config = dict(
    head_dim=64,
    tie_word_embeddings=True,
    init_std_qkv=0.0414,
    learning_rate=0.00323,
)
Each number is 128 + 32 x the weight over its row's rms, rounded and kept within 0 to 255. Layers, rows and columns count from 0. Numbers have three digits each. The size before them is the row's rms in percent of the matrix's.

# down: layer 2 MLP down (transposed), 1024x256, rms 0.145, rows 952-976, columns 0-127
# up: layer 2 MLP up, 1024x256, rms 0.151, rows 953-976, columns 0-127
down952 101:128193109142127061102095129078101088103106167132105090121108181151161113142093108112187122114128171155102137134132156120170160135077134069177158080076099129100132168139068148117136132177160141112139159138140142133118082171129147137066104195079160155142114128110168090162159143136158094094106168091172113155089115154141138029072126138129169120142182116122160132153193133081098143121132
up953 097:171127113145093155112160093150142140075159120178170122119161134134132121139092120098166132044185148187123140125140166128100114104187095086100112090088137154147077170156137105107127151126144197108139076124040097105105161120128186100148105140078150165102081187137134120070103183055093166169094112109157126131136154116117114155140078165103085133136130107175161134111121120171147073110151
down953 098:117150121115121143093167121119146131066129122127124236116148100149145141151130164124176073175171136091141125149070141098175111116154124159089161118126094144123154112100148151134110130152130078199078105111174138151115124102098065129128080148139180102209146125172135187121154121129137125154142134178129175082084127159173127135126110139081149099083113150133093067105152178101069126146122
up954 102:038097118143096132139126166175104203132131127157086131077161086083086172114167090182118102117127119117134145158144166047119108161078124137180089109170166089118107094155120175103139155131168123127114093121161111128132141158120152082159105126078053153077131150098106097158174195201192123133101106157086104144157136143169195116152124095150094176139080118114104105085116159101135134177122
down954 098:114176169124108129134122113155090110140186108103055151115095126171173118081124180149136077072209099089171161181141137104150136144165112102130111138097064137149138132090134104139139089141093108091136116066110146146089166131185127106090177162212113146154146123068149158117101118071133164153159106057140158148124133154107130114136138093115160123172202162154167168086100147111116125085136
up955 112:093085103122143095084147086152158115155144124094134211139058096121187121144087226158139106149184164137169106186135181133189166128140115134181119156135093115129098075105167103057128154090143138094175151097093156104066083093120163147075154157174173188150197196121104152147085090182126110104067120156078191154085147108121122091131149108129117138104156142097117140173143159149115094098174
down955 102:091100101143098133148158108128182168123172154113053082153139176154186121128138115147142207120127129089103122109166128174130121117100081108074106124128130133141076182145137169162130111196179172086133097188109174090144150108128042089113154165127104118094170104159133069063152135078130114150128145123129092094150161149150119164103144143112111125090096058170201102159119110120143139194142
up956 098:159097126125113132092138162159071156133156107157161117057130155104153125116086108182123143166122099109080190106098149086163138132125139122133202037108121148131146129154153159094144075141105100146144102092131105079129145146132128097058170115024168153136128165139109106099122120127087157087118164147125144181171126098140074162126047085192125120099129128154101122167138122172139151117153
down956 094:126147169128196177160099089141139123120150149110116090139092100172136049175189150071171111111100157113114120124151166145170094079152194089181148153116088103154136106173108106130112160107205155148185164141118133130175199172116117176126096136148137073166105126154132133130169129118151161123170111201156130099117146165051136119059162154089175189115156108113129124104140110148130117138100
up957 095:147122161139136108133181162073127179046164122165157132102101164132154105066157161151195145088083155154087084151176106128074103179194128100139161162131128105136102105150130102155107080147134099143196160079093087120166147085141164079127151175092158122151130125147120136124092083145184137104091132186122125169121101112172132135099132127111127081086105138118176153175201125164079127113135
down957 094:137149086087108133164125134104145155192074149160103124142158134167111163149200110073145120084170162121132149093160136172146118152113099103086084131111128108125139057187157126087108149179101119099143136126129138078106123071126068177126165155142061123131081141147148102156159150122159072057068145147132109162154143116145134142118087105137100137160128124127097138094122146112138109101115
up958 108:195131112124120136147153134121130101140187052132126097101113058146138157120099111126086125108189122148150107130095162080153121145109189124171128135151108125140112045112116149132131141162171103140223198204103166156158114153090115159169123147181069081112110148164141123211114133116102073155119158176068164147106088181156141148096102089137095108090124068131093116130159189128110199136095
down958 105:084116184103087073150121106166153123140103083123151109163193109147167133149119153120119104099097115155131134120136128149122213137191093142152169185135129099123129191137120091136067124048097117132109080183104102110066152132167182111113148099120140125136168153151133160092103125083144173155120133137129157173154105134156142166110077090096122127137108136087156090035148142079125095113104
up959 097:123123115156108181135140103131102139129118089152194075112135121159124108116126079140071132113070104153097106122063185105127088097156091137098133164157131177151151161134169123131136158109067152105130111114102114117168132133181109127167198188122109046118154099117193138151124107125116127133101104160078199148130113174131153073153133143120152086104155132073104109187104120160153188089086
down959 101:152123075140214077120195140167143149106124130150122083150094182146153229103120150100106136130084106172164155144146136140126160131104147079170066135101089193132170183162113153165079138146173133128151120119164152139137156154189104120099062162081157108139102177085138071096086130101143127125146102106120112136081100150112146095157075182168125090144081170112121097140158111139160103144135
up960 106:108130163158143093121145099127141176103139182165176103102147186095113169141073112127102100067174075182086134148097107138133108098159145130071114088112093090167083161173164106166163170107081129121116161109148122104127136147192187156174127162133169125121168171069128153085096107081124099118098130119119147161168094136163174132103092130163083130110146126124183179111161130160159117075101
down960 099:153139127138133117109101162062110156120128123108063144154182123159123174152127195156113122120125129099138112135162155134164112163035122094132121154114167152164204076133124098132117191132162105128169169124195181173097153112099139092072106149085173098111134180207104138144069099117102148144139116132100168113114166132148063202129169072073111142141107113139136104101093088101103122149120
up961 102:171140126150120121107085120121098096095173100121121109162105177123118112152129094173130078082129134164128098123124091152112128143151112125140068138150209145154151147187155100164129103118134190201117182170198139126151142086118134143194166127119078141067136143128122167126138108156095038170139133128146192113182154152106140146162171135091166115152142161063171166091178174084117124082092
down961 101:090087144116140124060120120130084110142125135105179128148080139084141086142073132102141179172131167125121081169124151125137149152147151085145143104160115107081082156147139151149095137155123085067105066124116136148137098111135114157132152097148162091195124127132112111099125127187134101153137141144086214130129090148088153049152115132102159182182142139157169162169129108155108050104097
up962 097:123101154183129129049123122162120121105105081117147107152135122143067141124102129136158096131106109090157124140083197152088107116104178069165093129058137102123188158129142120079176148164052190099099202141137173128183166132000132095089068073145149111141152142151155146062153142176121149156089167147099142139078125123101150106148077091126109109105136106100146095085061115166089161118101
down962 103:129125093081129159111189167107122078161130171133110110074173120129112092091148131169167076112090111109123129104113096069140084138145173070163088099178112166101074128150039173088126158121100112136110151143220163096115142139125115106100130138115130102122098181116158103071148132064142089122089162114094123141083093144123149061147114107103115135198152101078125106168130185204170126119113
up963 098:094094179115182167133183117128126127126119100169056129093165125093105097110152102055193191075164030057089121139131098170093142064098119088111139156139168156136083157101155117153129131149117127085140070135129153093138159104135116131072086106179129189132116134077139076143144150148153076121076150086129131089109110129167086146104107111116083080201074174105138224093155117120146143134130
down963 100:134148167172020081109189094156100164105139087103148137108151090116158185140094169143086131149148131060072146128096151164106099145126072133093149163082152152120071126151088102046095118115132121099105154122101122095105116154118072114084155078164129107168155090116169133099116112132112168160148147107150114136063073111063127153151121189091072110133180118073065192116104136147131166122183
up964 101:172112128130109115118155139090152069058099098096162157129141186098176157127078133149125129081108135164129106069130136172114158117178086182205070180135147128089122128181152088130092132110108173096125142099185094122210132131095123129137134178111122153128074147147122097117129148137196033068175051094117106148156137099140105090148156155097089196095116102159146159132186072125179163167129
down964 105:159141103144093088109081156131108122127163146146141109137103111082145140136144106099117123132078089121156187102107116186145136137129088137085120082162134092096168129155128151101113148149125143129128135156125131089109134143165180136109140129082197148178094136128104132112193157133158132167088170067119142168138183138092073161133139036109135101092108140148162093106147112174155078177145
up965 102:127100149108091127126104152165121146073096128109128134122127135138096112092141121097127097090119157079140101125134148157125127105113082085105139176108102121092118148122140098101099145101118212097119177181132077155191039064085143131148141135136122140109123140190141080123128175167158077088097106136159088164141142171116134147139132135118147119093105138134104127119151116121122125142149
down965 101:112155139134203165089088145145069134200105154166101149149143065150125139123172111159152124175087086161061127151105088167178138131122148163165112181139069057086172163107131160114143158128179128132139158094138146089100138142085095081131100165088150145131162175106119133137066088084159151173108135097159166142103159081101116100156142119111130140130121114148151137107112090138143107133160
up966 097:174152128146154177171113108119132130133114126111114168155153087098099127105138063067158168109101117111140132097127107137087073183123181086118185123080134152110075128087113122148089133130140151156156131129136152142136151144045147136110168122163142169106135081193154124114136115075125146137122123134130168129093076190162093141081117152081125169136076184130139167159164109080140100063129
down966 097:104113129158152157083093094105102102161167162117051136136131162118107116113167122187153120088128105147121224139143148141132142118101129180142163099108112153161106103151162108118093163153149101113124083114097169107123103114126182103118096161139157042173167153108172129141112131172073114131127148149157095184000114152109173086196136091170158128149151115104125125124112134130116131047142
up967 098:109119059171123132171142160119114134130158168115119148158126096065183131084095144123067156109136159150104106132080130158196072110127130170180125144106158115178089128104115078117140132187184130144058107145135152148125132196146159139125191178134171178119080147118083112097150126138199142100085180155087161094092094110115169159162133167107128182117160169132149106168169186097138104157075
down967 095:104178084124159123068131134121119093148119168112119096078119195071092129093117131110200093223103109100156133070121139169136096104063193073142123046118100188128129063068130174114109168162100108160100147140143187137153109149115148159158142127100140121124114095187146132150141120113130096109146112119153136098157185140135167127151102164105148096098094113089161172096146082071116169161090
up968 103:148178150145127109103096159111143144105108118101080093109110099155124131158130155094132117180106113168151105110153128158126103098124099122063123136113084108094116161174125151109125116082137100125141166189141146151091094125146101158113136150103153075061098119105134144145177143130124088161145143124179186084152187180100104086139106106131152095115092059150099088114105145128136118121140
down968 102:091117106079151101145215107144115153110136067160130217111130151114113135184130146099148187119110074127189142104150114118106133159095182152142137146117162127122120153091089138130140116152131125129119152125143114139163079093119182134152124127111140106127115175137105096086136157068137179126100140117151183106036111119120076119150154129053138156083142177116153162073138190104139133060160
up969 116:110053162123166112098107177119090159142053101164184116113196124135095126130137140118130157101127105171129191114139118117136150107127169113126078147185060049092070150077148092130118121162159131181127161090119153124079122129152151205135124147142127099115114153091075113161135117073151169155190142158098082165113140137104125088096148157107088119130109071147112143087158165126166094164076
down969 108:111163118103130129124156145115134086162131118148071121091118127177095069129129052095116134159092162082158144160152142124129118109138098161124156109152090155225145174133152146128121089106083095149123119061135162089107139187180111102132175130143086174198189138153221113042129161140068112105141139149073131106144115158162150154120123107138111169123167127215144164152104227099128150137199
up970 107:118136142096124148146089141140106091122090134143129143104182101108166085133185081120182113081156181126123203163156125121167084159125067089138172126185138133124133055133148126119160168124106139104182105180109173122156096128097120147143181140141134171109149140130103113174138111070095136125086151137147136145163171178152170127127126128114123213091072119155143111150139128093118117111163
down970 097:073105109164140126123133146130106117121165088106129109154020164105127142092121158157060133148145122128119162125141142110060141205140134192142117122036119138141120144095104153127169160167152188158110105133157104131130082115165166082133127149104133131083111121164122146080117136162116128099118150131067041152204142110081133056099126154166155077144157164106103071135109178136142201130149
up971 098:149126087132131089185146122161129111178103156172057054133108125136118138140094122139084121162160122142112121142149121197137089110130131236137087116130154116137042174116070119128141136130143142141128160104091134150130143061112153072127047169168134146168110099137065037120131111109133208137125132114136114074139106058140159115091133140151160166113140155038179135095108160129089120128079
down971 094:072148139080093163110118133131131092136071173116169124171128055137117090141173131118154149138160141148084172128203156150158166171123111166163151111180124139144118143148131142103129201153114166100161118126081117157138134132140152124115124160157080129145184195109142138124107136135146090099121118124112131120149080173173153098105068143098103094117157072134108083097170128112054102137149
up972 095:134135148114122096202142081082138129102144184127155129133083124167176153127167166115079137112150097120075162171153087113150105151078147113142147143156116162177130189158103158122153128125133152119128116120096068107135180121093090061144154124106154066145107131094135068160109178089157148124063155130113181097160139110144054146080127135191162099129098124111137085127123138112184115192172
down972 091:131136127149160140110131145138091118148165109093124146097191098167112096140113115098179116112144146113162107085109145128116125090157104138080120095078094117199112100120139134136131187138139087110102169108147178153149098159142095178124100165066072124121130118128172163144093115108135178138151101115116091194071148118120114069152115170087130192156158179143166152129119140087111128113107
up973 109:077097114126139090131148094148144109127121159132126184139147107104132100109124134126127182148103060115142138199130108138134117119139132155146172151129178086154111141160181165135134127148134091084110110114073088091080136107140069111152033165144104149091131140143118111133120183098132093087122161094127118122126115155158109112127105080103148095134145097155093122142044121068186164130145
down973 108:125158140098152137127120163149139099112130153128147151078164126129120173103133119078098104134137123098137158081173173108076093128117118183123144138084083158064198186193175088079170119120074182165144101142184096100176155156081107129126144131122120061113080102091148130107129194055109140158119126139140114068152088123151126105134172135143132180067104174155149132147133129074175135188065
up974 098:077155127139128137071130162178117136176133142104118171115132128106147099109160166123134108144079137191104129157136171139097187104143138099122097129109134133141050162164152088177135098138117119174100134053144106100112066188179098138196166094118106105120224159145131095108120145108142109100102151117116130139132117096126163172169167169116026155143154062159155137145134063071129111082069
down974 096:114150164099153136094084103110086213171144068102085123069100144161108151130135129093115125088129133105128160104146167130129123109137168158096093162148063101093138143167115118149164091081185148152162093178180129066171110160143095095111164165117145096118198178110122088128117149124206120081144113135173150112130163135110152082143090113132144085127084125127130114072086101113102134105138
up975 104:123084095077056124063134094191142145201117129121135131176127067131104167125117157107134122150130086111102199173142132103124116167127133062141091128131132123062074112176079102095137074142146130089124090155034113090171170118169144113107112149142131175203149198078132091059087142203163138137090155138134172149168151188158139143126158187125167099141107128098163087127134132092145067125161
down975 105:148138076121105132188181191115153137114155126085100119054108225107134092113137082154182051152133113200123113187124115146181084163125145176163085139097137101132129140089123116168159169113110165115137119141175131171077119123124171132159129027132063127121068072176175102198110133124079082154089122129151111116154107087143103127136082112127098220173129116095145138153161130173129151162170
up976 106:103113066134112128140130150144068102166195179101106120181120122073107137145124195205142123162167028071078145104138117073124102117099148139141159129147158143098153055135065191168067116138116129120098172101103134154161124097093183174088112097131095117133099149131150104136127108128099123156171135125173142131086116123091132104144156122123101151133118096126182157148097104160107152157152
down976 099:117107073132168159115136126127164127150083088100140180130125174187057151136098127143111195047174089164184053117167189085110129087107096118139149148151111064137149116108147162181088126088113170131095132106141103142147181130091133111104117108089156141159165120166161091104140145140193113089164166115172131124064148109124129110130151118098112171090167132116123202116112126131153176154150